Each number is 128 + 24 x the weight over its row's rms, rounded and kept within 0 to 255. Layers, rows and columns count from 0. Numbers have three digits each. The size before them is the row's rms in percent of the matrix's.

# layer 14 MLP up, 512x128, rms 0.319, rows 0-108, columns 0-127
097:172124135153114148122109132156156122164113113132125132123139111090123123098134106154153109126149123137067131141145173151165134119103143153166096130120116124112157192202120139085198143123164127118115114138102129153141134181092092119141138092112146136141103144152134114148114159104144139118160079129167108101151130130094141147143128108144121163155114104125152134104097127135118145138097
109:105140109122158083080146164184103121096147115137083095158119091136130140131143110135115148107139142122171147128117106146096163153154139089153183129112144129129141139126138135138100078110140140116143095097086180123148132121140139128110124110108129097104141102128099150135110099127113164152078165153135135099169071128147166133120119147131119154115114152174127128136130096159106123121157
090:137145092132142152116169089103151152126132082129126151130126097133115121110140120125166135128180127094188158073099117117192148122106090153165125098100108143137138120163119115111088116143116159122117119142134178110119143118151169152150139131121149097108115120090126135157098169117129128159163151135136101124132163131143124147090133134094141129131179148167085129135137098132098099107137
094:133164161138113088120189111133091088076102119133131110185093140174091158117147167107129148167126130145169113149128154137109143140162152111128104104078174128157122109115104148131107145114118139144103135142131143149141114114126172100160111155169138120114126137146118141167113083143158110123144129136143143122101081091134090123150125162124119147131147154142109150104138096167140121130148
087:120090100094095147108125153075141119173111131145082133149119127124101145147158098148097139121103111143116081114101140104143126107174115137142110115127122139090137119142126121105122147167119111156158099143185135082103194126140119116168125131120137078154128087122157109120159122129132155115106137087112117144126167127126106077078100149122155152145115142140121138116115166131130115155091
094:130072149165132111124138126145150084152105131166120127129133134130128072123101133112139122153149079124134080114098117140118131146155118099131105110132169126120147107090096124173095131139131172087168144137107105120152140126150120124143129141136083125127126150156112151128102115112154122141151145082047136100136135160124108147117112106135159191131103174151121156157121156135118157148146
091:144189112151125101159087121103089114096134142152132099147182163150147132125137123166122135149131186082124113141126147106129144141136102089160144137154117134121148131112108099141144112117097121143092152119114141122123140129135148127120121153076143137118121094109146174152073117089186113107129129116137122102129129172150096135144105157114123161118139117196168125134165123128096156131148
099:144140159118136152167177105167112121115111116142160076129146105144134103154123103107146142125087104125164152117146146167135146147134155137135130136153145132137131128127116185148121136125173130126117134118138093123086099142153123121092141126121095134118108098145103071126191141116122153129133114136123051092146086098115096090105092112140104150087115123145107125110111141180128112109142
107:166140093121156161146125111061129099155120103068145115142196123153130157106108115143127168156094121127133104114094113139171131160072138146128101122144110115145106158147103149111121151110155107121152157161160142119125132147131138142151122108123126156102117154082104109135112095125135124116131133144141145149158113145110078161104142124161114156140144137117117119139107117069109176154149
109:167083117129126132114134136115131112089129127127114091153110124144137161191158135136130123107155078131147161138130108124134132129104138101143122125121138131107138144142146108154107125150161118114153120150089144108120150111117104134141132161162123140158108105121119124143107119089115160158114133153103141117191145149201116128181104167120104134147146126233132122132179137140133133132112
103:125131169089114120128128094066163145121116120141112082113133146102127112133136138116149116148106150129138096148113109119130142141117173110075137134118104152125115108122120118152176146120177122140115068090117144107118098143132134117112120172112125146105112106162107090189126086163158151125176117120131123108089150112125114124158097105114169165141141161131115106143160079138101102147128
102:138138129129114107101117099106143127128152117075107140126125084157113132164150149084104126143135127098136128127163127091098118106065105075103138111080117115087138108083114089139081131144113148131129100130142132158117102151118146133144096132157161125134090119134153116126157140109124122165096133130145115071127102138153112130130160153132102133165157110206123140119099121103099151134105
095:117116120089171119149145125097177146144155112152112157112122150110154105116145148124086143129159109129151131148121155143178123094155105106093109132162112121162180139123123144143132098145080095152131124096159098117153144097130095136140134143114136138146120140145103152134078159119168091124113158114157118126118176186122138154080169146113126139075157101134131099117154114122126138135152
108:133139125118109139080151149139156128112148146128136175117115126079104133153078125108125113145163172158116137091130162189116112097174130166156107038110150146135154117121122138142117128131113148110091109149131075114116150119122122164136130126136180133152117161150170171113086113106115149130134134142147132124129131115135163134161089116170128134117126148150122107118143148169120124139131
103:166168143095097150127099087118123180106104144104170144155110128132128166118104149147104143089106128125123113119119154141110116075108122117127129157107173097155090096141098151139108148100081147119142123129091125142127103136116114152134201093139120136115153107135138091080117140154135148137107152119135156122132128096140090124095128164166147172119098130113137147144179136145126129119095
098:129117147143157155092095069114133125159104080130115094098126122104115127130181125127156146125139132131195090114136126187125163169131126114115151118093152097138123101146114172118140161162123115129125116058116143182125112089090143167097116126123137112125161112103149116106138130133141136156138139103100141135131125182131126122091132148108134165104130134152122147136143096153114135155112
094:128132149110116164120125112089161113134119122112124102116133160115090166123146151053080134132117131129130122097107099147092133123084136126151130154106121111122116100123136143131125172158134129148144166164146156188137098107111154105086119085125130155097094120151130106143134154128109137120160072162142171105136110122165149152124130192123140144120168139134100127146184113130126127133141
085:106099111145104176102141130170141180124115125088085145134145110078155144125165112101159174133118104102151121121152102114078122099138157074123111109128115107126144130105140185146129122133094085122134118122133130133169095092094090134142122094136119101126102133129108158095130158085139097159121137120123111103126157139125154111117076100142097105105116132159121125136100108125128169119132
093:099140124096125121122161136140125085116155115179133152154128114178090090109127097124135110123126148128111091136136187168127186138140128118146126119188101081113118138131139155117136152107175090095106146125177133126125132097118129127104147131131104110144152117096142155145125121146115100165168128122137107113095085169125109121133124126120101140156101159149162106087167094143101113142133
107:121124120095117156086138132132117158087071109135102137168091132138157077138166137109139115104080147145135105052124115144111130101163151125139117123134151142155104143132130100122099132099127107165123141119117106138133083104153118152144119139138118119151125137141146129092140152127131087078130103128151134119108107156143150138126091076136122142103132145107115186064155121132121141141178
100:100132149112136116136172108128104124148114150197143079157143114090081134102121156127101119131135124121159136147123103140126148166109149141148135106140123177157139128169069124133178107098094117126127087148124105111147147091142082097115157107157084093176125087115120127106118094147145093117106151140127091159127134108141118126124112132132125144112141092148156101139113110102123115115170
106:105141111181159091146147152100142107185106125083097063118131121133160103142101130146149140137176125106117146112125149132178114142121090131109116153095101130140182112128160149091109124121169130123081116129114140142103112119134119096151167119094112100116099133120129125106158101128146155128146128157112154125120128115201151142127126175119144128091134095134083122133108117132127120151120
096:112095123091165124092112112116144173145112131070107131157111137144120132165155143103112122123127117136100104123120130119120125117089138144126139120161139159098136095104136132151168174145102129158179109086122066164166161153130140132146139118117170118155105104115104118147101117139129108106118122104120100150096139184140132083127120149186152145088148137141156091102128106113131095112145
096:104110125120106112111150169124127117101160136112119156080100111117133125130128147097141138124119128137088119160135142130136128134152171130101136142123113128105107202113120117128102109124098109131120144116145152103178096058152114155172133146130123168092170139144105128091153108121108110099101084106149152071126130148108102110086107102092145113128120121144102098143191116125135139158132
100:146130140118114164195089113126099154103153108108158135186131146104170118163126109123117149175117113140158096137120115099124098155118127122180072110103171132131157145100141144120118168154128136149120130143113137158119110147132146165106150141117150109142138107131139103173130147124117124105097118150128136127135155097120117104114180113173183126148097133133124112166090167160139105126154
103:129106139174140104083164138100169136091142126155163126143135144127143148095082111137143125139170113128131116165132136149141137130135107114123113138157089080115099076145144116115160131142118116128123139137168117150141152110166141127159150090118128117086152119140114093133083129127118070156166164110126113155109197155123089116140121131164107146133121091149152122136172151164120157112137
103:125099091135084111103149153109116128118116145088143113123152090148083114140154131110109125105126109131140114093146144123144122123168083170088116169123165112083125119121123130078152147086147110155121110146123119146078105151156130140165125102163135092134133091123128076171120125084152120098159142144091166122112135142131180132088106147128152116100094099123143160115133125154123121116120
098:123114104148134130136179105100139170144146077149157130127119116101109162165121168171089177129173107156148118138129135115083145175133065137134134114153161114136119120089108155113131107161152102116127093103125128100132165118126127132126098156162140084164117117087160104131105151132155124118159133163141139138111140105161107109130108095136166140127158155129141152129146128143108121176118
097:135112160127112124134083072105145117149129096140124124154163100095125119108131122171146132115134096113182127109134110109153111142138148139076145138118141096143143146133166104163128115128137099152153095151143132117125146163168117137149132151112136160113168063185076120090113097114160111134138173108120102135116165128132165119126122144170140138090132114108119128133148114159109140074150
103:150122111089130127126131150076141130131098156104102095127131165120129139127147164124129117145151161202143140119129186100145139129086130148126105152098145131094117126190132114149111133135107088153140103162124096147123121178136092162121139115138141168115142102161150132118145101135162150132144132108103127103131113122125099125082115122140113138108101104144124058155158157171156134158122
103:146191133135151110130146129130170135148151127128126102134139117116161106138119118133087125113121115121156163137126170122142123071098090131130114092088159129196148136114122132118137108153112108102111133054141141164112117113116141133134142159144145144148126136155124113122143110156132165124178171101153109117116153124143123112142149098138131145108123142094073150105181164086119176144114
103:086147138150130100121134122140125140112109136087132131118129109119107138126120116076122117102143121133142134058184139128141109166125108116102133117173190121168114140061128172171112158102118109097095177121127114126157110126136139134135144106156125141106136145103114097138120177147123121138076133158146124153115132141109168155113121102112131141070123091147128130103117130150094119171130
102:138113114129102147094101112122140122175126181057111117144087088109132113118089134117130099114161164110137112128115129156162136196120128102122122120134139136121157127120087106123137147144188129162078156127134129124114128093122157122117106145148098117127102102088112123138120143123122148134117130102134100154136109143130153150121122147141175126180193164165170096114118115138132110136152
099:156135132132121149138101094042126097109110090131148128130122142120104140156115154104114125140133105094143106120118121165125115118128143158137120139110105132114127108096141087107115113093141131122077123104122130149120148126095162170117101089116162049111124130106134171100115100122119110151127166124161131135145129143132166080083125139152119106096135159148155087155122140153096119166095
108:112154115075112094123118134133110130188143134101178108130125093095090102137115152160130109131097130141145113124105125113113100106125171123133146089121137123084143123114091145127133124131123114141133087129076084125161089146138104124111124096121109096122128091118151131095121110125184139132155133170121129125091100086082100144109150152109155150163139156155110120085109131118111115082094
100:107128141125119131086122120116147129154170119175117130099136114122142092139084175122092119119107143128096148120118131138113110132113151104140107086106105137125158142151127114153126157095116127155111125113083154104174133119129152176172143113157152142127145197148144070097101119110111129124122153143146080121116178142160116163068151116140137129103147140141137135105117133133143125065107
108:138112134125142093117105103137116109141128119129144142117141088133126118112133128109158174163135088129138107116108134195133146114106164117106177110106130173136146123117096181094097162147149156114131131119152136113165081110125097127127119096147118099102107102076082141112118182110167155155139166158089141098114154132155105134166164121158149159124133150105131129143143120108158145147125
105:104124088130077130131108124130129127158118124108159135129160124117144127153069104122096156147123094122151128107140118098095114183165116132165132096140118122115136127170160141124114101133117125141100139054154188140207129112142114110111095105161151150092109126140120116089102153098115104131087136154141168156123144126120140097123138109137115128101121101135134124140111080165134117126132
101:163112126122139117117144141102084127102131140111078102091182149136140134126083106143130149149139119129160092144129107091130115121117132101173136121168123130124145150089150136096132144126153129143167120167126105135158122148103154159128203122140119097117133134113143111119157125071163124130152130119124141173154178099127106127157129160120166148064104136142116124143092088157121143106130
094:158107132156128100132148113106164151133146165128150084190102173099136157154114126138159107159128129109076112126121131070110106119148136065160114131152104102114096117121147145113136115134164105110124134125128168157122176171151124149086126138143131090096138110090106126169118140132095171128115092122154117118111128116146125083143126166137140121121112167111139130129124109135137163128086
093:104114118160129127077089131149109125160117076116101089126143095124140134137145120134158130132129079130131108091125149106109149132141129128087137155135122138114112160159117145095111090116109109151149100116114130112127117109108104158140113049115077132147106122114118116107110130104115114088163090099164113148109189099125097139137099118152095106076140086148109159116095115139122098126107
086:110167140094141119144140163132177153127156150153101121155123106123109103137120116170155157141102102127150134111087083134122136147080133134117117139115151148101129123142107113154153090121135149119153077169167119138146143137127075127120115102136118149120193134164151101099126105193145139129134118133145136150149154129151144115091165103167124086107116079114093139149093127142118101131144
091:121133117086078096107125108135109144133122136070149119093113135099129119133098115146065130126129067146105116133097141130101114113139106187135117183162177156142142129106109134108127111114149132138148143126124129099143112104112083143096099130113163116136134098142082140117113137142124110149116099077143163148127169102119159121168109091096130151126113091110130130118131126184115116109108
100:132141109108158134158172130160134114102127137084079125128122122128129167123131141160143096105098143131127100106141184117137173152130137164130100125124154141144135161138136096121094135155104040124131103128137087119113117153172127145151130149143122164144113128090167083118192098115097102083126141124124082102098117174125126125132142113125136163125127128139111131109109119106153109139137
104:119134133095148141114128149132110133146169077135157127125135148177121100073132141151104167069141143129162111115121207121139149113108140145156097124125113123161174141129092122107075130100148127119094132122164147072197101106118140195129144125124120136111118148122095137136119130128098111143118114113142147147132082124110137099109147119114130108121168147127125163134143124137145130116112
096:098068135118156133130137123126124122112139131103110091137095146140171120115137099152093097127171137103173140072121117136150108110147106152148171131122097128143101114088061174145140131093147147104065145165156101166160151105145128173098153116126163142134134089149115105137116124112133172117110114135142122125116147129104110139120106103097118109130105141101110119154124135124145115086150
110:133121132108131097108179180164128153116177132138099098152159143122115127126108151109109161145122137154118121095139171200134151111101114110170184127117099118113121098156126139107123100174103160093138092125097127130126163149120138121151164123151146102133078134119127149118118120142131116153110132121123149096116139121101113183101130135126140173120165148118127160138094095152095152134161
097:151119182095110153141123131106131132100130112103093119106095150110120098146107148116130163147141102125124121132094131114133156122126188148124191126159113148123078146089179144133156130110176107173159137127130107145155120128121121134141102103108101131138155133169147092138133134154122105132109145188108119140113143101129127124099134106169105106071133072159122137100114121166154100126131
104:148120111142141161159128102155132124130131095134141119136148093102157142141127155121098121118087097125141111161126133158094120121105136111151106185130179140135083060118132160165111126138131155142107159124147122105095112149086143122140134109143138143109119130145068111102112105068102108101148137160149129157124142139105104119104163126105119138171084086167103133101135162116137174123126
102:155118143137160136131145088106167173162127149121117127150105129130186097154082145106167123139146126111188097144124134118124127139138124135110101135132179134133135131138122085122097136134123104143129097160132100186088113104119099072183130156118122107151151157136102102141103079116142138153090130146149092106125123120105161114139167111084120149131130150121091140137126143161146106129150
097:106131120104083148181155207147139093127163097144120115154144112121125152139136164119160148125121095131148070107135115153162099099153131125134092147135151085117124153096113151137124075132139109130113115137189111118113114157146108110163154125151118104089149144135098122124098175148109102148148176120137135081148121140133158146127137128138104140117127081117121098109140122155131120150138
100:129106134101112135155110159155137109145105166137099108156119138128157105155149153124093115119099079133170127109140126087146162119123136127161131167131190138139168075090145132157145131140151195136132109121144135097136170085148145156114134132126121102114180104129155164121141109168133137134079152164135145149145145132142152115118134142145128118097140090113156126123084122165149125101149
107:117156131148110141152105095084117141133102133122115129100123113151126152099116090140078147128118131123136143138111158114112140113098080125150154124156123092083134121159093132160106103116159135122123176113114106120136076148116159114084139112128147106126130130123144122073114059149152118084116123112137120109118102180164102187159098111100162111142097124155113164109111137143092137124135
098:081125110194129133146123135140121113107116105148133140147131102088135139126136108137116133134125118107138157137126140133153161124142111126180096141146134116142133108126165167116099140118102165090131152145169111126110127126109106140133166170148117119136100143118130133101096134136130116110129127145207081157097168131115120149084090156143122098127147178140176118162159158135110083114185
099:113083095072140119159091177117153127152122126096175077175139141138128127142160165078118173116089092113144127141116146111134133143085152164147135145076153154109146133149186126145117134110135165137136100126134136148093147172139145107089113110142124124131099119171130129134097111102105111126134141139132110118150120116127130093128114134144093098166113116160126152118102163148129150112133
093:127119121096076143111151139114116109110145141115158132131109129081151126150084142105182132155091115125102142099150118124100145122182110116143130101134167125157147143151124123121134112166108158160164045135137103123140144137133092148146173099133112139080115138146146155129098118126140131137199146101142064122132131119118163134139106151096144145108112132098153121113106139144109160113139
102:130122144126118142100135132117113131131114146093124135114161130162145175106132114112095096151144161144104191133181159114119150112116121134104111128156119121106111139138104123081183107125079096142111100165165110114148125135106128156136154148083172091081126118137132121154127153119130124101149119157101136143108104073131114142075097134094120148160094165113099135122144139171114111108108
095:154116098147128100076132143117110124138117094112114128158118111133135137155100128125116151076076104096097168132115138138135132113097083124086130175150124122094128132142108122131116142132140144123106110113107140098130158132143099094157154175090107046194137134100123130126133101086129102173148124092106106118123131109106141113110117140117145142113148129172153128125105109166156120150156
097:139165114180152097119187109059111131128090130124115091111118130116101105103128076133108175124155124151129147141119103112112139129146155137147161129145162173097117167100119086120108098089139087136088121140122152129157124187146149095139162087103165128139108142127136098125141156114156123114118130167133151140100139120124130122166143145101098131136106134093133150121102143121162138122135
095:159093130155101097137149160082107144124105111129131084147122146116110120158091142109156133149127142127119146136139127145142120171123138102142179104135118167099191147095136138154158147188078120147137110104135135126139119100109133109132137135110136150111103104148102145110114137169135134126137090121169131092113076112088126093110130119144175137116146155107092106110134123132162111198141
097:070077143094131140149119129099079111106147162133128095121115093147115123178124099133105096166144109140142181108136109108139119124146137126122135123149135148129161127113148119133121133097158106139136101136074122114176124147113114130129119134125128198097143117091172129123123111170126154143136164138153146125101118156129161111124092129122125125090095095179137133141114123115076069147128
102:114111134131165132142125126137111103099156146148124099124089148118117089115170087112128140109152149112131122169187122130135134148111162120198152104134154155136083133141111130126122097145105128104140138164098121136140115133100135194159130107130127119127165123135120129145113150094166101119148116073097091135157107123092152117173091117120110161120122124092112117068155162130112153103128
094:124136161104106152072068131154138098163125141111127154145121150137136119092124131110072163124083165127140177134092089084122096157082146132081142140169165122111130093126141120148137096143137157128133142164141168161135145134093114114130123102119119156138169114135168094128108134111125098129083104093111130143155150157154114158143143117104150127128131151148146113150119127160139138112133
100:134140142187139144129177128105132126094132122152092116133168145157138162135111103159110135146135116076215110137137148115129144172109097172105130106111162114109147098105113091139120131107144114111130108143143125166105161120162096139145133116116117124072135118156075134165108141121136142147118140150154062098107137135100129104126116126121106129140142138171133094123133165149131132130101
102:110129162113107112111124085174135152114143142126081154124098121147135133106130135094117154118089127119126075122105143124139147148111117129166131082144091155170142111132128146157119172114156151131097141141095162139131125096122119144129117136145133148146128109160143093146098153132086130149082125131119153138174122174064057136156161101124123154137123159124115120137164116159105083118110
105:097136146133162099125113096124123109146151157102131138081082178146131132129110128116107122159177130100128120113117168126121171128099150125095133119133148118128118138111126114126139120113153163142123108110131152148168155115157146117155144125105062125149114165176104137109081144154097137121123095100141142116164167122116095098153161154177151111093109183139071102151130136111131127116131
099:162117136147125147100117110163146143132101126090165132159162094118138103153123104159134115114090114108115162132104143125123107106133136186106137107089179124168154113116107136133095141123130162098089130115149126098116127108178129151110153097116127150115131131110126133146125135137076107082064113119110122114123178107127125163084126104166101132105107084164127101136076149125117134134105
098:107153154184129099111154196139153119109087120119107111155071161145103134128173164085096099138137128117108105120128130127167157111120145147151137137116181142158117136111083123145084128107107140132110113139128115122137112119141105133154152172097107126103145141144096143155124155139143106128164150127131114058137092142106114151118138185142124119112100132093142130159098118128138152131145
105:081107127138107138103160143102094123142098108140188115140124102120175093123091114176092133109141125145147111134142099107152144152117129154110104139162124124104141109148134123130121141128138130137110132104151180145123159073154134104115187128147101067138142121129163123118122101148115166170120148143122160133155121102174122093128142127125126133147145119151101140091076141142109169160090
106:123112109113152110100118105110120058163076102105107156126147115115122146146154145065160143103123138162121123116127113127133157132114107119130129069136110157122143074147156111125094124100164127089114142152148137155120103167116114103159124129115140118111113144143129168114107119115134137127140111098127133145178154142104104140163096080125164125093137084103108139118123137108180138075117
101:161115127149144114133171140159101122129109082136141125092147154134152072116089135143152152102124133136125102112120132152131158096093141163109091104135152122106140143162138137157079121158185144091099087128159124063148098125149089107150150114110152148143113097151133139154116145155105141156115116164167142135144141122144110162165101097103117115135167117098106116145131142147123154132094
102:145046091155116116140130111107115093159112162107139101144109140109107140126159097126169156166139089142100127087112147167198128127100135124132123094190094140116169128095107129124110128122108166097119144123110094124132122149088129136130147092116141161087132130112116161118125113103133135142126100138128119146134131117160109145141161098107151126111185133147115109115119113134101097092115
102:116139121142119085141107131102185122143154138133119110117135099077096108102099125137138126092106127137115094149118176131150127131130097094130149142167139110116077139139122128145144140158154131133128076093162129132120116135124158144175156116126102148125121117099164136102186114169154132110118126129136133139110102095133136130115118115129111187117096130083147140131218073122129122143123
102:127145119147100136098171132169165120139154148120127144135150126111164117140152158121164132129121097138115110159140163123138124148080088131125146137162148105180140094118124161106165125124137118080123155117139157168079169156136148141158094114114114128122132113134150085092104118147132140078158139098134153116136142129124117120141116131203140102137095122146182115118102121069144154138133
105:144106108149155106105157117136149109104134178132134094134159143115129121134098122101149129107149134086154087139107130147081128127135141138143111123156108113129143109139089140135167139104099060148109141129119125124146145157137184145176161131164115066133146164132096063148137137104126120121109139138086138181123166131128124130135086109146124146142173167140131126131108109161131090118113
099:130140113115097123180190107160155123109129169134123154135136131101121112121178123156153171093136109162145174111103181142154143120110125145117147129114103121142157118144118133093137121127161135107087135098157152146081149122137149143150140108131125169141118128095113079118129087143116122157115120132101162112138135123099145095087118102127128133068124123160189129100120106151121102144160
104:186125130148103127151126127106101156127125126121106127090143139117119173137174120122143149137133158119153121089133126178133158122131155127084116129121182145126109068126147127106104145148138093104139161134124165120135118120126108109126181159119109122114152195165115107147140139144081158114111126093152106089093139111110131127147142145117129132156091164121097152102156176098150140144163
100:090119102085162120083133103154101122113117077119119094125146164118169120149109143122164132161141140123097132128120116095121135107141182103161134140171108119157091147128132069131120158117178123123128109146099103109152119136134108171148114153135148136113136118133102149144103129143140113126100093103150109084137167127147142129158153188090103133102104121168128146122147142104153170157111
097:160140135115128147082120128132168122136132179121086150104151121116130132144155145109109143139139132144176159141112112137089091142131138138120142097131185130090165158155113158140136156092085107120109086102139133141146100124155145113101105119079132110117129096178104082120142131106134134152136117090113078100129115113157154113130162106142127114151132093124138143058098106157115106152110
097:144120122149161155096164130153125125137175141110127092138139110149132122140134065173135156144122086152185109123106107168167129107092075136118116140169120146134123129149119121078142103182161103136111154160162100140120160135126158157147121123136105142143134130087143105143142135125139154118143110161144136138120174145119168154103164140154106161140136134114112135112105068112137121125095
105:103118120095130139131136128140104111167104108136135113083115130133169084106118096129127115156151073122123167116158134109091145129098113137147133111148128147143128121162137101094108126134124157106091117162141164142153117108155115138145174102112135160137131178157106142150158150112137103102141121155110179142091142125141163116102080100150148128108103134081052101104144128162129145102148
100:155107097119127139146098176177111108149138130099106138132122104134111131132169120159116134159112100118137085153118142133122118130107140100147087148135120154131051126154122130123104104124085135131155113159152149129185130148087141134116139131187162113113122130170116166154105103118115149081125124072107163127102123132085140166133129112164147128127082129126111091151121167150136121147128
099:135171124110113123128158169143128149102144095075129133140122151135135129121117184108155125136065144158091123138163122182108142121098129147147107145129149174147135141156096159117157141116160156119110117151138121143127137156089141131135139120149186143201161121098130149107127079137140146076132124147139164168136152131099129159130157147112100147128138135122149118123136147173103135149143
103:105112099091177073153122092108116050137139140119116132126150121090114130130159123108135125146169138148157082090105110139151119163127124129167114136101127113156115138099139102136147132100123109137137108105121143123154167130153134143160145154148128136119175123114127199128128160130115135123125073081146088104138113147105113111081122157145120115130086124134153126131112085110095126112153
102:173122156098112129139203108149127121139156140129124149173119163101107112132135123152117145165151157175174160086123208156111122127168133094155147099156121113105126154163121144102135106139155161137133128111126138130141090145131132147125134125102144094121082138120118155160058110140111141097129101142117147084133141141119113121149122130123125137146134123148164120114107115138124093106164
113:136099156113092134148105123119137148076169108092131090125096145141140098095106161086121125123116175092090114101125120140163139089108132172130097121168133151118157159114165108102129160142131143124139106133144093114107111138132149086150138157121096125146128140181124115141107131119128161105149130177139167130153138103114132184110172132123102128101167169126096123153084135130132144142136
103:117155133106169152110126108142118129131159088131123140113124109120168095154090096083162143178106166148118098126124156131113127139099117155120140147108143110110138102124154191122150117129129124116108116096135119115130119094109158163103154185143116148146146142128132115070108131130123126155119100091124167102123171138121155159072122152137146119124111132162093112122123082145106141085075
104:129144165114148135114127119140108082118104129131163153144151195128123137120103117129070117083140128127163137183133135090136126142112165144155141121152095150168128135147150123186167168068122116127094119140138135140149157117148124140145117135126119123132152099139148142132128144141147099126132145093134128176133144109061110163115148139069121118106127172142129103141105134119174160139131
094:171151129120081127106167120110161143159099153133155122092110170145122127143125112113102108099156121132113115063087156126116144091108134118117100131125109137114134109133148115152044129148115085139116093159120155052138112137173158097134149141124120105125149138176143105125120126099102153124123171120146129113145098120147130136132121110139121137134122167131115107108161169157115092132130
106:097107121124141117141161149123136086098096134116147129152148123090096130116147087122176140126118086128196120161151104163149132146148115143116102138161153148129126062121132154124148116169165100111152121130129146094080157143119104105146130156185108133139122094127120122093127166145133143093093116128137114125143153074121182084126131160113132148133129140128123151115090112147150104125116
093:124138120134126130124120102184153137153128068102125140128115118132156140138110171103087138088122097089132127119123167121097133138164116115152113125130165127123146121112136138117141125119175148122161103121123127099141138132118151158151102115132078096126103123162130140107124211103104132075148190135151121106131159143127134104166126144166116121147111094115138138122146075076091150128117
102:160128162124110133151159090137126181134129142116105118175122146139136130110148125130208103124169102081144098076135174137140157182147112099111119107161126138146116162110139115143131123132149093079094140126147093103128118150120130136121140137112152110162149099153143135181127113114165121122141108139132097139124088143111129166139112167116147126110087132150117112152086175107131126125124
098:129150115110128157099158095124095142144172154183136109100106120107113108118119129119094144180121116143115178110140120125110119151093119129147126136131119141144115058131110149165135133104127079113058117090127159151088137148106171150137159125110134150093099125128126107100154141140130126118137166126116110122116139110120104096170153128136092119155130127149125123151106126120110113212135
107:151120107115154134100094125131157131122145163130155104101140117096135146152115131161124157124106142159075133122109114158203107132117104158118147143169107117128126145125149144097114120098099136129057153183103132081101122141144099122120134121104122147092149122102137114115108140172180112135118166095154091113138126137107097112139154142159128115082120125142116129069116136119131120082128
094:116093173129113148113096149142184146150086128079128092108094114095179141114166140085119163127115090142135118110141122112125114068137155144114164138139162126095171127160124144120124135096182133153110090129149145120117124149160129115124158133143137125131145136145139134172136146105109138125098148146118100104156144089159123110123143103120088131158123183143116128111143123181157122099121
101:107111154101113181134109129159089112162121125111168133116133128155143164133129140127129133130154108119134086117137162121104120130108147112144153113172102110141152102123130153133125120128127149163073063146136127138152101164160180129164110159166117134125132130090157145189081121130127156168118138085098144167074134157139125133113136151124104129098077153120100128126129153134138107127123
104:158079138141157123098135062107143092160102137118155123112193118154129086161097112075154124141113156130123143142122096136127116134133091139144163136158097123139089147088113136104128139140131110140143120173143129113090105182116106137098155132122124103113117092096081132144106158135125137137139082154136131104105137108108110169106113145099122100094120126122096152123096094133151147112116
108:109134111093073175151106110118167118101121138093116095126114110117147096116108118147117134144116104117145137118131159105156138160128094083134088088109139120109104142150083117111093147115161147120107138137119173120141121101149140148113109115111111090130152188166147097136144124162140122071115145102124094114143161068089137172131150132124155120168144118103134115089107119110099135144132
097:130136168186112170142117153106109161115118143116163114135127133164109108127099151106101113152136145133158145117097129164128106169100142110131125157119155176097149097127146158138095125157133148165095121115129177126138093184119110149139146158157182162125109099141181141152153144132128132121092156152162131130147157113147142145183154159121119132165157137116129133148114123146094127143107
095:095107156110130133176152137158121124126114139124102126132149125101148150168189126110134140127138131110121156087095142149140135150138104135092145143163137133123116168106161103163151101139148126119120079121145088091155150110109121100097105133139119131170142126109143143129134136119139148105153126106125102078143069170119164153131120090140085123101097182139156107098121107134108104121192
107:114155116155113091117128110123173145110124153118104146145084125140153100118146128116131131196152112134135118156178135136113161139124154150119120100176092141137120190162164099155137158135145138110106089119114130137172124115165154172160111132103138091117148119119116112174158130164156100113158109124091111126111168145144171138151121154133133108187154125116150149128111116154114124128111
106:117142142123111153074101133122133131150084142116175147109080094122156091144085151128140101120115149162124130129098167148107162159083135112123153117117107178139095106106141107122076107153147081157135124132110148102110083112133099101102143127125125104084134114139093132113136159137101125118103131152138161127107128136122119168156113157117164117109123124130147139148166128145068144166094
092:093088146136146118137115122118154147089109156119131130103098129106110121114117120155142106126111095128103142118171161138118151123149124140148162168157129136120123119100123137155158109123183120132121124127123149151130162089160104048103203129112072169117161105112114164156124129124114137113146142145116128135124121160137147122161136123149119165102089148151162103126163113129081083152123
100:116162125121125097110139141118114146122072129125141125150074131149089108163132153130164149198131160111101109105119140114108130141117161101115104119142077114094112094099141126165106138097155109109131151099172139106123106128135129173129098142140128121109141157098129124117092158133091076066147137122157149140170126105115105131106157130127128155134191126100112103121109151155136130118125
102:140129116123167114123149096107117128126122119143138097164089132130135159170112138080135120100117142137117133133124144138177185196105179132158122070051097111096154148114106127141131137129155117121141170161152146144115121080126137155109130103118144129104126133108160162137112125144147144090103135162138145174121121145145111108122143144145087145171163131126122121122159122105102147109144
100:140122124153102121125163112115117124143191108098181125177115115156091078127134094131101119149116107118161118138189132119136122128087139080094126140143134105149175117140084124167142105101129104127153168148139139128140172127120153163107141129164140123125115096095116100142122094149085130134105105070131107147108137096109152141163126139141131173133152122113141176151135126151127135126134
105:139113090101124125054158145133143169156125157098093101101149101108144148152123163067158163143151128102109164119113143106133129113119118162095157137157137129151127139148158145092135103110148180139135101126142139134108118105135132089110160107130081123102124121139120096094126138125142142143132114139143077161130150161102121121072104133110129117116086178137171124107108139137159141135115
100:148097084130118136117100142124124100111118081161144100112132098130145097126093119124130133132117110097159135110177155138092107133102120065145149132140093124127168165177086162124103141149119094141111114119106093172161121122143114157137123146153075118095122120122126112101151161115153116114146088119137140111123099130141116132129104080168140141105147120064164135167121132174134127115116
094:121118158105117154128098170135102129160150172085112118122071105103089107094168123151122135135131092090178100086126116129156133059140095106145094143125140127135083093128100163136141099179114111133135100100131144122133142099143113111116118142166123131124150144110123132099096113114111116126113116120133114100123105140094115133112103167084145121138125167155174152135135132130145147176137